{"vocab_size": 16384, "norm_place": "pre", "rope_fraction": 1.0, "qk_norm": true, "init": "orth", "init_std_qkv": 0.0746, "init_std_up": 0.0746, "warmup_steps": 37, "decay_shape": "linear", "final_lr_fraction": 0.05, "batch_tokens": [65536, 131072, 262144]}
Each number is 128 + 24 x the weight over its row's rms, rounded and kept within 0 to 255. Layers, rows and columns count from 0. Numbers have three digits each. The size before them is the row's rms in percent of the matrix's.

# q: layer 9 attention query, 256x128, rms 0.321, rows 35-59, columns 0-127
# k: layer 9 attention key, 256x128, rms 0.31, rows 35-58, columns 0-127
q35 023:164109124116082100135149107113167140117159113126099163092128134154132148153115129134087124154120133168109097153143151103114123096126087120148098130154088074133162142122141160112125108109096146101121167136079111120117115131169092119126092113135142102128137111107118099136126072146147105163137095119170149066144131170095100161158105137125163152108132106130146138158110132117147150139140
k35 029:160140153128140101173164123134104128152107146134105063158145165136143074137125137125131103131142114111119111106117171094099113155109136152105139148134152124151114152112135121123162180109139137182141099129143150150135110132138179096109129124140077101157123104135147137146114118097087094107165123155158139172139140141149137176104160105118163126148102142125148130142132163144175108091132
q36 043:139152137109072100127144157114182150120169102133138176102147145132140157129110131148111120131131165142125098158130153149141139084134080124141143117121091090127184137165141158117105125159093138094125189136121118041137115126130135129137079112145130110176133109097123091139108114152124121123153129102132133135155131114099130151147151113127143140115123113180129159097121107133125139157138
k36 038:107177127128147155159158119105065123128085142138127115155132148122137078099122147169153112119136114163131132108160105125120129125130162152066123134076124135133097114116136126111156143139135114119105059100104125162137137129143125149113156133126104118129153141116169139121123120129036101099135133143124135142129107157127129156120145168097138112177105159099153116116112133161159099123146
q37 033:154141163116086095106148168095145113094135142128105184102134115170130137125102145142142107152123142161114141164134158155128130117120103102111132118128112108136149123169135157092122153142100139131105157130093151061121142130168147176171110112100131139153139139093124112154150167193158087136099122096118144143173107138091109110146131119121169127164127133154140127090112123147126123121129
k37 037:154204123136149090117165110137132128108112106115099165086137089076104078137118121129151132109137111117101114122078110158123098133102124128139122123125092201152125122159163150133164115145122099128138145124141078141152142150162096107100178135089127129123119096142138102146131122146122146123137136159158155118129152161158175147141140175132143125124118113128137121099145139125130152085119
q38 039:165137122128121116137180123109131132130148102127129169126117129147162145115109140125098140131156114135111090156106159149124141096144111129098149115168102045142170142166169152102135128136094151102138170118113132123135135166141098134164064137139113118128129101090149109147103143162156122115154098090178156141167111125145127159108138119129186153145142107139102153093112117124115118137130
k38 057:153173148103116107163139101114135117168158116157108178128082119134115098103118121138098099108159179102103143113110152155155127119144117101127126122111124144123112122180136127143168146129138161131159116175098126121196136134157124092127140065094135092166145111171139138125165130135134149109149147156152139121120136114115145173107137118119130135143110151133100139131163177139127149086145
q39 036:104123145146161125134146143125072099116093149112122096144123148111110069120177074149159128108101147131129156104169114159159136136115133121104110174083107149142108120126131157143131136114143093151088084123115144173128104148122114133087176134114166171083107134122118141154136148147137156142141111110132132095145127148126173127120122131094102141142121151091112090113107169132159125108099
k39 033:164105112102086139119118114115145132137135107123119166131095107119122133112083096134103124139135134095123122165103167149129124137159132116183120096186142105173171157141173118152153094107171159143135162128153169158082141127109107110094136131110151120115126130153119141133169149079170107132133130136125119077113137137137126154128102126124091130118114095117106117157151157126115185127093
q40 056:156162123151142126150204173117164124124148106132139168117088123149145135119109161169097133131142113120122116163125192174150152103172121132126139124191110077136165141143167165107103137149086148125156133137100140089140121168123134142153108152143137117119138122098130117116085128174126123103131125113170125113147140106116104162112144130132140168141145126143129159132142146119118130168131
k40 058:166150158103070118103138095127154135152136084144109198098112117128139112116118119126114120117168143097127131118118147172143132147119124125138148122100100140149124140151169139140190130112138145096128122160095138107161166108172112083100134121102150098167138083130145139136124152110156136095150129136133134125098108128142160161127150123119171117173096111124090161149166134136159165117132
q41 046:106099112128174122121129155116087123112101162150153119180169126114126085135147094120167123113112138141128129114158122104161093103113149152086125156104094132141128117092124140139137127117170079109100090139134139122074091165133128148101163125129130156077131131126114133157126140148140118145132095120153168129136131150115112121125114172121084131132152158102148120110088162143161108073086
k41 043:119076085129143157152097102107081113101121088126162106128144164138116108127146128129101150145083132139134112145140122127099138120110132132174071115162147109139155136118156130147105107129134114154136159122177157172104091122099144177100145153119116156099106181104141146121120126141110104129081140103105099077123157118118113092170099148118108153109126117105148121150123115140134101168126
q42 053:106111110112100139116080121165123134114139103109122121098122129096100161123121096078120108153123143130136159113129079109100159114127105120159111081124181176116109117119081114158127139118166113123102159128128120126140136105132122096134123111112140117178107143177115142147188161092106102114106154121097105132113135112126150109141110122139152073124079111162134126094125074129137160101140
k42 047:094155133157151162109116145131158119116139179134123123162137106148144169129124117148115153102169146141139109120133092093163125132154102117055157126093099137096122109131109147117114121144113149128115118103092124149125150174127095124178126098162167136095169140164093093128132140154164140162143113101117158135135113133120155133116117125143086149158182158153087101124100124160131105132126
q43 070:153155134112096128137153172139168142116153076109109144107113123120125168109108158156070130119125132104119145151118157194114169100147110113141150105149144116122171127170179142111121131141078175139134129096120109151195141126134105113168097125131139106168137117122153119081118137154121108114094145122130107135121129083149127157130146106148165118116107117126139158107149126123097142147153
k43 069:138172130113093149108153105143147114135129095132096160089109152121160122150080117119111135132172123105126165096136118154133151155143127116165140111136102135122130125123167103148143171122152139108130150130082149092134172125151096076126127116122143090175124099125133146159132198105138114090142143132138120124092101123133172157099156122131149115146097122135087173142139140147148177099141
q44 072:079100154132071087118118139102133136150127171148101133160153157122118100108140067123170104123138131131111149139139116109111101078133129131094115111135089132159137119158071129139126129149135083144131129140096133150125105131147125134116158130115151147130160168086144101181121109170139129157123065118112164126118113182116137125171141170082130133126127139121130136106112127155151129112137
k44 060:133152118119181103176138159109104133138158160128081113177116126149120117109131113161192122134129147166091092165142114158117118133141153158112138116174127105136143136139126167151133149143145155137132111138125113116128184153120141163128109137145132131070173168141134123140144105087115141118121120140156153132164132168090101132078140175145131139103140126121113113108104156140166100150147
q45 093:126138137150152161103115101186107137104094082116133083089110093137120145121145132101097135119118106093150172079137112148134168135135125106158129127124160144113096128089168112140142103092150109140112123124149113151136105141093123089100163132141118120147102105180081146131138144113137132090110154162155092094106134089130163102096109130143121100152132104087102123118152127133101152111106
k45 053:119094168142091117100146128158150154125108120129105088099124125129130134140096123088158110123128131104126192082141129090098145112172133122138121149126117171151143118140106076103122124142155084163069136116103145093118093139166132124113134119099147138188124145116103128155102146156109117107136144121112113150107109123185144124143140103126129166128118126133130163136132074161162155110158
q46 080:110104121142166159074110096141114133121091144114150108131127120131145120163148120093151126114127114149156113131133123097098126147147118124101131128136172131117100109071098094133130130089175078121115079133099156125101107118080114140104165119135130151082120145153078127148129076090147156155133152186158108107121115127122147108103131143154139113168131126091142114152128139167101122105107
k46 074:106151131097185111129109132085144114108112134138163091161143125166122114109111153133145109110112146104147117133114097145089108125128149127109137148156140156125111150119086119073122088094175104154126129109119114089113138127108149147109166163121141141113125124137120127122124147142157116125125088152123099129192109080116101155103155118140073146195155167146147090113125121145112106093122
q47 091:139158150136091102125111170152132132133123090113063155111126117120115176108117145165100108138158147132108170144087144151174197109121121114150115099088154121131147110173163140155121133152092124136142134125126094130155127126145129100183085105108136108184129138133137150108161167131098136132128137101133101139102140150159144114147117126131166128114100100129104138129128116096113167128162
k47 072:135170148125088153109147136146157121127118098098084140120112143130137150172078127144096142129161117127134153137103126145117126092145120118124163105134130126102155119132170103164135162156103111134105141133094152080141157113140109104185108096120152084158155101128114122136137138091129104139121160149175116121077095116150181147123134110161177110134128115113092164144137112145140171096127
q48 124:115103107122159144141142114127045124113094169136159140124130130097129076155126093120143139131108088122134133129139133090113117114138150164146113162142144109139109144111136099118125122083157116116122109137164156149097115135079150105091139122173100146082125144139117113128141062132139144132163141167157143096117139113117139121109106134160127132145164133108108098158119170125116056147113
k48 111:113082122138147129177133127124089113118139172121133122126155161151119131130144104113131131170089076161109092164119146077116117108164130151093125127157103111142169123107108149130127164095103129117108108143145142164140124133078117113154127126157125142087121180124136078131139076113141154165146143109145139138119153158110127084142090153133160114119141120140155106110126119162140088173104
q49 129:112114145148156127082128080158094149107069134134148095140110111120132120139142121099158125097128154108166138055150120126148153136116126126161125140105158130117095116091131113127126095076158095090136128115140117149094093158077131129091145120142110115129110091138126157134125151139176130100132153174141099105112109118122141131075127115150089119146147126090123107128119184129097135114115
k49 096:111084105118141136123135160114064139102097134126138113118153127070100073135121100148133112107107135104132145120145153124152126106143137153138110178117149137131072122100121084095121101088180156107108114134163125139102106131102141116086122112163108138125133138165098125120152113150114109115169148173141129086106118107116144168114107144146108144160107145122154091167126166149100112129110
q50 139:138120157160140126111131061085140162118143146128119113126125089131118100097129120118132121178147118142115138133155104139116136132144097111161119114059146149139160118116186118115104139069166103106160173154103146161121138142152139096114114128126139106104100104145107122143162122143109140091132084100130127154090140122109113165139116127157113098122136147117160120093091114100142189123107
k50 147:104129132146152142124135118114166110128138132147175138098121125142098083095121114080116147191138145133167096125164103137115161148133109113153124111122144088154151103142149129127126105105129080122169161127128130146081120126121145091153082137141143092115116094147149120146099136120138169128098103095167126148121142140133077125113136170133140073146118123170171093119107128093145160101118
q51 134:121114120093061105111124085090112147126143148127089128121143147137158155117122129131130136117126094137121168115100133133122115124131127150143111139075128195108114140118178126132097164092107139115136088138124135137137134173146130149120193151140091185159126164105112131140175113161106099113168113119105163109110122101112170149120164129129134173094139152117132150107120105132119109140118
k51 155:135142145119114093098128062107129174124168144144136140099123129131110132090114133138140145123168086140118124159099094146135125125121140143155095116063139151117140148115159122102102159058129126134147120162105135156100101144154139115107146126143108162145093151117134162149160124158101083101147087093156131135120149119093144167123163129152144142133158149130142137120075100132097129133093
q52 140:140169151124108121143126136151146125083144101143143144148169111164130123096093108109123163146070169151163096141097153142131139157114153123133111104102120100129142115118089135140133100127132109091189142145115135164188113088112084118110193110145144125098127098132121097130124165154143125136180121146142099109140123157129135120141148082106121144134151137088160116115109130096108103121126
k52 159:162149142125101107126138107200139127118147123152154151101157131155142098120100081130086149140091117158123114146097151155108114151137128112154078117097113112120094113080078147157108123172141150124157156152130144161183122117123145105158175122163171139098152098129129113154136139129135109136153131130145089131138109119160150118154145111120125132168132116069131105111128144105101151117109
q53 139:104126149121133151148156138100118076117120136122123145139117104078099168156152125144169129132148133112109133145152113153104117116102168115148178134106087098158109135167106082137129111096142100147130128128126154108135122163129125116110135081112124104158138163153156144066120119119121136155147111098092123146126146171117141158132130098134125173096141071135119164134131134196164109136151
k53 164:124114169147143123148147132127090106127137127140126151118125119089140167129131096138156160136126170092146118150126137175083165132078152125135167123118107126154123127163121091141157092089120096089146131113112102146159128147133104101070188072113137070127135133129126146071147112126107134129160110126118143144151119168154119132129133096119120151105174093120124141134124136174125119122150
q54 148:104136107129124118118101143114104166135112188148117143141108127069138093085106108133126075141143102101103168195158116138139119146115122139102161098136137094131121131151104129127149109138113103109108090129086119091127067097152098091116126109137107151136118121131129096121136141132109076147116124119097074149153161123112156135110147128113108105157085159146125141146131126150125079139116
k54 177:137160113128125175120106149136130133139115157146140162134112116099108066107079073137123071142114093100137204146163157143138145156117166151127168108160127111141137098157106119127160112109100112114118092125094107129140086110128106087112130097151125155135114112123126107083132099137121082131102164134110086143138124095120141124107129145131116100162103107151133133149132110154143116146113
q55 145:151098118117104143141125131119126145138089151114115171107078146161125109107154145101109116148084155150122084152114107137159097104168125127153131132127128131094153180112158130140100144156098140154153125151168170139115118147150121158156150140176132126154165091155154106147110093096134101136161121125134102141146105120157131117093134119107127121154133139149118172113129109059110150070116
k55 176:139108164115117134157141135138124140102078173125110133121070138139109138143145126112090103128094121148127121130121132129148100116147136104141129113109147131083125151101182116120129158128108110174170078123135169110112104156141151136155153148171116137158175100145142114161110147099127129173160097111108130157129120106119160085091147109123065116154128118150121153093112119101115105092160
q56 146:085136126113129101134097179113147140139168129088186103133121114142127132127153159130127152070126154113084119114108150102110130101140115124112112104131185108123138106106147106131102158135151174137100143147157101110142122163120130108114163142144120077111126115103142142128055092113162103146137127121122140118144118174133138097144140062147107104134120119072117103158131112147133137127118
k56 181:128121148149146095141110166118128150162160158114143100141127152114137147159131144082163142126141158103069138111145130127150132111154097114081124113156154112149113127117146122123086170163158171130123134171149115152135127145124101075091141134111123067117136101110132100116081101101154108165142154121127114130155166162128183135147146086116136115145120130086123128136147086159121124137105
q57 140:142146111119084110120105130100104082115144147173108147145117153143155123138156103178159149109123138103127114119118147157176075163134119118112077154115156126145147111146125162103126125136104079125150142108156105086157145140122123155171117089145135140115116154119109145104145106138089135084110103115124138160109133115151132133157156107092130138154097134130122102156133174134188165131087
k57 174:113153128107121099125080127091102083122136109134109156107113137171119120106150106150112137123119112106082127095104159164133109157109149130151103094114163147126163106120189130142156141106107112105157163137146116085122131144100134162127101108130127119124119144101128145086132104114151151089151121120158131139094092120095121122128178117088148113125083135109125085172149163138183161129109
q58 139:140129146141170137109159120105096178103094120132135101145096128107156139146150104092119158115159143128130132077115083122130133157139134161130089162155125133136155131121138107105095117101118161157139119159133111156135087102141173159132108098167126104136142139127127122099119140099115158180157151116102117099208158124104057114138160122113118110154102106119115137139129102131130140117110
k58 170:132119131170168143140157117113063171111112139157165147163095119117155128134137111118126134124136144086173136079084119136150131156130117149130110159164133131154168169153154130121070094094113130137131125144147096118153111108187163156156101129153101110147129156128142140103124162126133159168147156136121117114186130102109098133128154133093131108132110128148128128135148131130166133103096
q59 136:117165085182140118132104133163128132113127135174148114122155139128124122110112140121134079068146112143130115110105154143104121123149156153141109110133128075156120128110111105162135088115136135146086132134162132120103146135147158145147142134136185157108114145151138103120093129110148137128163187134101098158098136167133161116084124136168137093094117132107105166118190101101123147134123